config.toml
n_layer = 9
n_kv_head = 7
d_mlp = 896
norm = "rmsnorm"
norm_place = "out"
rope_base = 76400.0
qk_norm = true
parallel_block = false
grad_clip = 0.5
schedule = "wsd"
decay_shape = "cos"
doc_mask = true
Each number is 500 + 50 x the weight over its row's rms, rounded and kept within 0 to 999. Layers, rows and columns count from 0. Numbers have three digits each. The size before them is the row's rms in percent of the matrix's.

# q: layer 4 attention query, 224x224, rms 0.166, rows 0-51, columns 96-127
# k: layer 4 attention key, 224x224, rms 0.161, rows 0-51, columns 96-127
# v: layer 4 attention value, 224x224, rms 0.185, rows 0-31, columns 96-127
# o: layer 4 attention output (transposed), 224x224, rms 0.143, rows 0-31, columns 96-127
q0 103:508418405499579424428419422515492425494597450523464475536540455647462458354489475479451464616449
k0 074:491534524519523458492394486522498529497457578514508541481496558550475456538469443565595472466447
q1 091:517512528488509655577447540462426530615478494525493578456436522488472439616479478372527470497603
k1 102:406530434553595497459570525457495477564488541365515506496504499492365453588462546431544520530405
q2 097:527507559429536490470478451530543517463546505506480593492479556472593523443380478572545431521537
k2 117:561491480526453503508402538506561520464470431566541600527542448503524531488451402618544435485490
q3 103:507601519540510623541478445480539491461495438511472527382431557527477416529425442449539498556568
k3 127:582458465499441403591505528520427525421540478496554505478434532461519457555540431551466572490490
q4 080:487589525497456535435427578463533547504525520519529444487550551428565441490530483542552475571519
k4 099:554517509521594405429451491502416479502544520525471559522594447476500562473525405583533574521479
q5 084:538550593525510615526515563407431513572564426427512480400562566519474521526449536431518518556522
k5 087:563505472612481506486377451570415553460517473417501578447509534533591585550528442531511508529463
q6 103:541414448428565501538558517498502452541424471600424428577485476496504569446446458436533482517515
k6 093:440469445523456534591544581437532435534477494420471383453458487484561465409468521517600431467521
q7 096:512513467488474487407566518596560485487559451541471503514398508513518503454470422508463449455549
k7 099:524475516447449519532438560542426552440511530477490513547536501567563423575584571458524524557469
q8 107:493466563492496560539592454504501503552500465614471440491426520529445630434501450564481474542500
k8 107:517517546406596571531460564448554517476582562485535448479559475588485500524522566411534472601471
q9 101:567524516479576599535468408525482416550519503502456643530534473466487624552396468557427454544423
k9 102:420592501487499516497590476427550512472457464478538479513563478502525470492456620382467457544405
q10 110:467513476486584558530548527481503464571472543535533541537481512452491483519475510548490580495489
k10 099:482465551547469484569502442463403544474615505507494433458581536463561524573402393536556483451539
q11 101:443498403397536428517449542462447503467449472437550413455622545433449587520537455498461504629537
k11 102:501477530521473500519541477521437406475505456581495463476579400501578447410478472471441434444590
q12 095:429409396433509506488535557493490482526459447530463468415438421505498516525512546462508521544505
k12 095:487478546606483577482452480490549495466471530512519501515504537474544505528417496501435549440494
q13 088:573581548524455504481464455502542553498548585527499501478463517520514553540384481576549459550574
k13 071:448470471542480500488401550467605489486468534505545540521490528566508464503452429491532498463420
q14 083:392533473431551396452645490478515456517499492498509438558646472477531517465474492579480534509420
k14 080:531463475459513528490503414515475504412507466473560500481536476464487536537553492516478526508488
q15 081:432555608464555450443499482467493534524488490495473421504605511422556554459504566534496599539471
k15 093:493430586506464497491530509512493476378453441507515553532558401506491561610565534531504591491448
q16 103:435544533430496392507545485492579563546368587502534512497474395469440647501449543539522540446522
k16 110:542463478535596474541440400625495502516507588539466497540521526570557541471516478472482514540575
q17 088:418534472377583487490559499521482489469506565510478435512590440520541569363482569561558475498468
k17 119:411457438452493532546416442589549600513533529590592504526443544508507509521526547525441429532604
q18 102:540528503484538532545505537528416496478533549482448502477525541469465462470487487500329440567518
k18 103:418460466422480502608497486583497446416564462521533474524567502508502551514597456463452510431429
q19 101:553541553541550495519489498476524530472434506447441529520454533517425398626643364460486390551473
k19 106:559481448479457557498526463576535433561509461543524467515513503519489577462441559525543361418469
q20 105:570513422507588512493561456464573388526506595453377597496501479486519488550527450453504427582409
k20 097:476486455511552604496508498547578608547493537497536610496631543528414506480485540457546392472459
q21 101:494457495470494520470492604498485560619494435536435539500584520448484415512455457486523476536490
k21 101:488529479526512562497600552417417410399454532570395489492453482549449470421484503515481462522453
q22 103:565507452593521546490541502588494472579468474368538559557550533467498569477500563530495542511503
k22 103:510465553499508446446519501458545518444462386526470487485479486535517495520463501542487562498521
q23 100:457383499476492584512509486380473630494467581608452545449531465539483546515484549484589451503494
k23 098:418543607500478516551465517484481512501581541432516491490562461472526567484484486504498563502549
q24 097:458442454461520557533525459438522455495403527557532547497482535495543438551499482514496535486438
k24 099:459542405354461562526585515462470513565524507414432573553419497504586426427532506528519432497554
q25 105:483450559558517533451420515510552399543515447372554480538527479550516483495576509511419515574514
k25 099:411523562488516530444454517467452534497434501556536595511485492472531502487525521519501401504517
q26 093:593472591481496473411423450577483458547449420495520540565438523549563478475475506517566470465520
k26 106:437462427493532572627523544504478488530437507499479542522516516540396529461475466559417514497529
q27 106:529483450571577552515388472500471499620568477522490555502556475497446507498413507500386559524558
k27 107:550485489417460515540478429481465610508486506527420533505540469401536457552512466434471427506392
q28 097:531520471561547451444579571497577519475485451539493481441560500485497484543484573474427525503481
k28 111:551590509444459541460448482524484627537504400476477498493554441501567476522476519436505506487473
q29 103:553505430388440464516523557512413436478496542498471531486429509505551419493474494433579456455430
k29 105:510458479476539570629533520454444422540475404502460457537530583470495506474475480510457548475574
q30 106:463510379516562473490557530463437481557501568524488469445509493559445454525434409561429512443525
k30 099:532533557476505465459508551491492434500493381467402493485535537539503417533575412500476543567464
q31 104:518481522479465500585540455489453532481611520486522566535527474429476532515583468535555461571509
k31 110:479548476524564551465558482466449547573523523532522463502451510518568520455438483519480491469570
v0 094:489563548560503545508513531479540469465495386613527568404415499529511500523547570604477555497449
o0 110:392412414559528469484456492482526451519555488520552525585417451565439520458508468504503501564447
v1 097:373429476482518526490576533575445448486481517462482563496475513424508523534469425511490528495478
o1 107:443435525428543604433520502419571472467475512554468465479429464401575531552551517539475541524498
v2 098:463503603519516482540513533391534517413508499474565554459488450416411450521432505461482460486565
o2 097:479514491494489480492472519518511500458443526521524496478448530534480467513483525467510416673519
v3 107:415455537585520473368465497548488396466599479507467475515596427452496501461462503465474490481469
o3 114:542475481495507488449408612397452531471513517416492522512507463528479452511526521458504464391560
v4 100:658504584496557540463516436466416515494466572516515510546562395492505501490419422435507460493491
o4 112:524479512466421533486475439536465474514550537544476480507536444484541436488529478569515589466532
v5 099:498392543447533484541405479446490428459580553512465490485599522436476580520522410587443498457518
o5 109:475504520504500502438430515471538587365490514442468523504470495475541500493404494436488504484569
v6 098:491567498489538519512495529414574509572495556527581469492572501562537523508464472441481458491423
o6 105:629459511395620549476497462530470488524512411516473588553489458404455446503480487406451491499579
v7 103:464537495559464527581495544532563515589523502456464589495534473458487551545503420460487438495465
o7 105:496564507528521462559554373538397502499515607429494523571437534543483542468514542494601525518484
v8 098:468460589404425447473553480579513509469503479498505466614484471432584487518463464446557449403517
o8 105:531484472532342592500486542455481522526506480454516476466493452420479499557421516516470432457516
v9 101:485582487480567499547499511461472445535402477453565430495543550552544530488493499515547490428578
o9 107:504501524491474468435393458444402465565401486522509518510485469553543515476549521529586520499458
v10 094:510479499460496395445514597488498520497531447447582498457444530467506517519417529465549474522527
o10 096:560546525520562547516611513568499578574509471493555475574449611620504425542477439468398526486483
v11 097:451462434412542469585535519444356494404491461489439419457471520548523561468468456554475495493575
o11 109:596541533588477455453435596467462450519599496471533443500557585425518508475478414443542565548484
v12 099:568542512556563512506539461531537522475447546505498464511458460545487531498448515461541462472477
o12 110:486582535448503454514558452461496497493534507590546457531483475534506463561535493576497458480515
v13 094:349530538568522482537517449419497499492418440434510540525528533446511519630472465521441498497435
o13 103:554420378462511503500555479485531534527455463432489433464421545566451486512498491529595438548400
v14 093:543586548503494509584509486500526487512499495561626506442571471504573529471541462501567510529462
o14 109:507490478528522521526475472503469434425516488450562483392476511472458544510481582430522490529504
v15 095:531416580553431639480495487395435444503454469410483554499440416436492434518571542463493463570501
o15 102:577484533535474572501430509524463520525471506555548606443455502605528327588484415495449449529429
v16 094:482488465520473494341491572502483450454553448522527532492441518605467475526509514494446533541560
o16 095:493526454448483511406542514535534567481501523483480504527544477562534457474528512590597484488461
v17 103:557516507484493455508435484497546495445416491472557515529511488428527489533512568468552560437494
o17 106:479464501498466407475471534509454490452488559472603557523377509535523392624569523509480550448531
v18 087:484600469525499486469509514515510493473487555573579510489507507591408491510547475443583481489480
o18 101:518475511424493507502530370457593455509511436529530547606550451453602479489545582531523550506479
v19 092:478454513535433476559445483515398453507377645543414497506474454459458526488494430518529603522565
o19 101:468450508469413551492605469513479451643442512426475473529543435497498497500545408513501544537458
v20 098:413512503557585471511481515586511544476560480495582517383555572429545481452520561526467496509382
o20 107:537446530536576508358528486563409489477416407493497485493486493480545521448538591504503528500425
v21 104:448424453530545634544415458494535505407483520551472478489408542507476590500526530524581525465485
o21 114:518501568462522416426537480429515438495501504524493508462476513472566526547467441554468413445421
v22 098:596520476480581478527566501525538478440551555517580460439472528444503514419477456502503451525533
o22 104:596465576564441543536479458578576379511567471477541510496447485459482521442464466491542536554500
v23 098:649546486519435465502430605472455546485544463494521479533530481566550406487493473454587495521487
o23 112:480558529546517572542571470432534509551588414441507525466512532525536530541533544520518509569460
v24 097:478364512550526487554470513463422553552519553599563485536482495489504501435451547587515447525436
o24 110:470484611568525496470555423520501531576533445471506441582484513523493434660465429495497499491545
v25 092:474489498452562530503475514469594499454486431519537494574471556486487501475555534382506511494620
o25 101:494450476478522398471504517416511562428577495505611587459479445429558476534506509520485512409570
v26 098:509490486528510445449493524470522539458431537521483539530528533448530368573590536506516533490490
o26 099:458479511613563358521438502560433471473522483460475543543527543567537529366567481489457479486510
v27 101:433495478543412454484446451465461516636566499412443506556464477568466456608468508591556544473563
o27 112:486500535474467510454476541561424548514618563521513589591553467513554497547522493505547523529471
v28 102:441532610435630458548540560469464401544478592477502448510538539559531500490477610620505543354517
o28 112:536487592423494570497512554484438446429483527490533404527540469531435503456507451499428508535511
v29 095:540509482445374551492438490525551449552481482486507520540505420516488563614508582468505450536525
o29 107:549450496508563595561516390505428486432458557481540603445523522542402567516562531443414464580484
v30 093:482549511501472520485524546483399521371612449478534487371482528490484422549538610582471452519416
o30 099:511465496515545552474581459484501436449475398527526524542529496405432466484462474450553535461444
v31 098:541428569577411483579465464517450512516466409498568503521447497357487545455499508477538520456551
o31 109:412566605501501441481475484463535463550486515514603516447447535470556539505475580490569489548487
q32 092:480462455545529414463490525466415518486398472472467526524525585485436470599473561372499618417477
k32 095:553523521537525507570533500508509549519481434568523540454452471516485581496528428505519474519581
q33 085:509508414527542455510500580441466540458390536499546495496513526434477574517467583415491532455527
k33 073:458508546562507537613529560469446589577477452390460579518516529477515518493511517442492582524464
q34 097:483418430562506436453528506484400511530411517485445469565544504495463503557521553457376579430454
k34 120:503553477491509443577494522477408582485402479427494364425454518496537485526564551494540489557545
q35 103:565570583477501576549479551445543481457526477464590458476444506485452414480451426493546418545488
k35 115:499568542489510519534483491587431571447484492495569537438528444527491454484506478540475592597515
q36 087:490451496555481499540510466562560474454499444538477406451536507477467465373486530558472427440526
k36 079:481496500495459583547517510515528547411457493477558450502485445554487477510468409452450409405522
q37 114:498576488492540426443452424515494591506418443510555486490569543406469532438439497516480453447526
k37 082:461444440525499448550433488531555421467455481526447516603524479418444430513478486537433473505554
q38 111:489476477454428443451477542523437516390520552503470494607451430475482450434532392473550346441508
k38 105:433491576518534477464593571506529452487498436538499450542470539437550458372515586451528583398549
q39 103:509499474515488531446483545499545455485516540509479579587644454467574442558515498481426519521587
k39 107:469397523500484553458440501530484478451390499541499536567495449458610459501501494583428500463618
q40 101:428507429497488501493545614469437442515559590550537377522520592455423465504445474505546425539561
k40 095:473584414523395542548506635537385437513532499445488572489525550445537522487523534483447532390522
q41 109:478478525509418464421410555495506438440539552572474477455564437467446543497522513595492527395526
k41 110:500510465548588491491487531564422536473471463561439406566387484555482530502482458467508476543501
q42 101:516452394514492471500494532486467593563496550419524561499484582534511459522431499514574514425533
k42 100:400500525549533519464478492416515459540440501514537437515519541522485557478479473471529518572471
q43 102:516393466484511536528603444454423506447554464497462556592590562475457527524586529522597459377413
k43 103:493557453533547512442487516478411494517562474582519455552506559419601534472449415483519512488468
q44 095:430546477447548502466444432519462567477442515515490438530437554472572532542498499484472515422459
k44 080:433478545540414538492517528557420582514462542453485448410526554523501495410554480501464548564514
q45 093:513514626596535542468361584524441458536482568506402465510547532496454412557447389531473527449502
k45 100:435518409504518413591512517523517497473438420439604471470469488500487475573489625455504548487487
q46 079:557499553593530636468436491512506525555517465517413467472441495503522426475512432520485489478503
k46 077:501413394484479420510468543569543455450470489547498562565440482520410507500450464568461467546585
q47 082:440541437361512470515545553460441415443434546479480486556493556483442570585422498476531500483462
k47 075:569516525522515523458553479510454558487559571474494578463532474529624511475607500526459571376409
q48 084:507520480588521595473384498537560462470563396464460528480484579523489432486561431493491483582515
k48 108:447522473418428506484474589496463509503421427497509503508489553524508584474419535520601540416511
q49 075:453498505509530481438474474552539486466490528486526503497502476496541476473527457557422466497460
k49 069:559462472444472536510513501511526570509524551496513382484421516473508417538533496484418482490522
q50 094:447499486504447509534569528545437461382494475518458531450443531495503569444409470376466522565465
k50 099:475567583533464593470570503470503558567544535492550508496490467621542471444470560459518476467483
q51 088:455475424485509510527521502498484471476466479596447494526527478531513498421536554527459491407534
k51 091:507541541442455650599553537418469481562495599436548487495563487530449553560472461423428440648515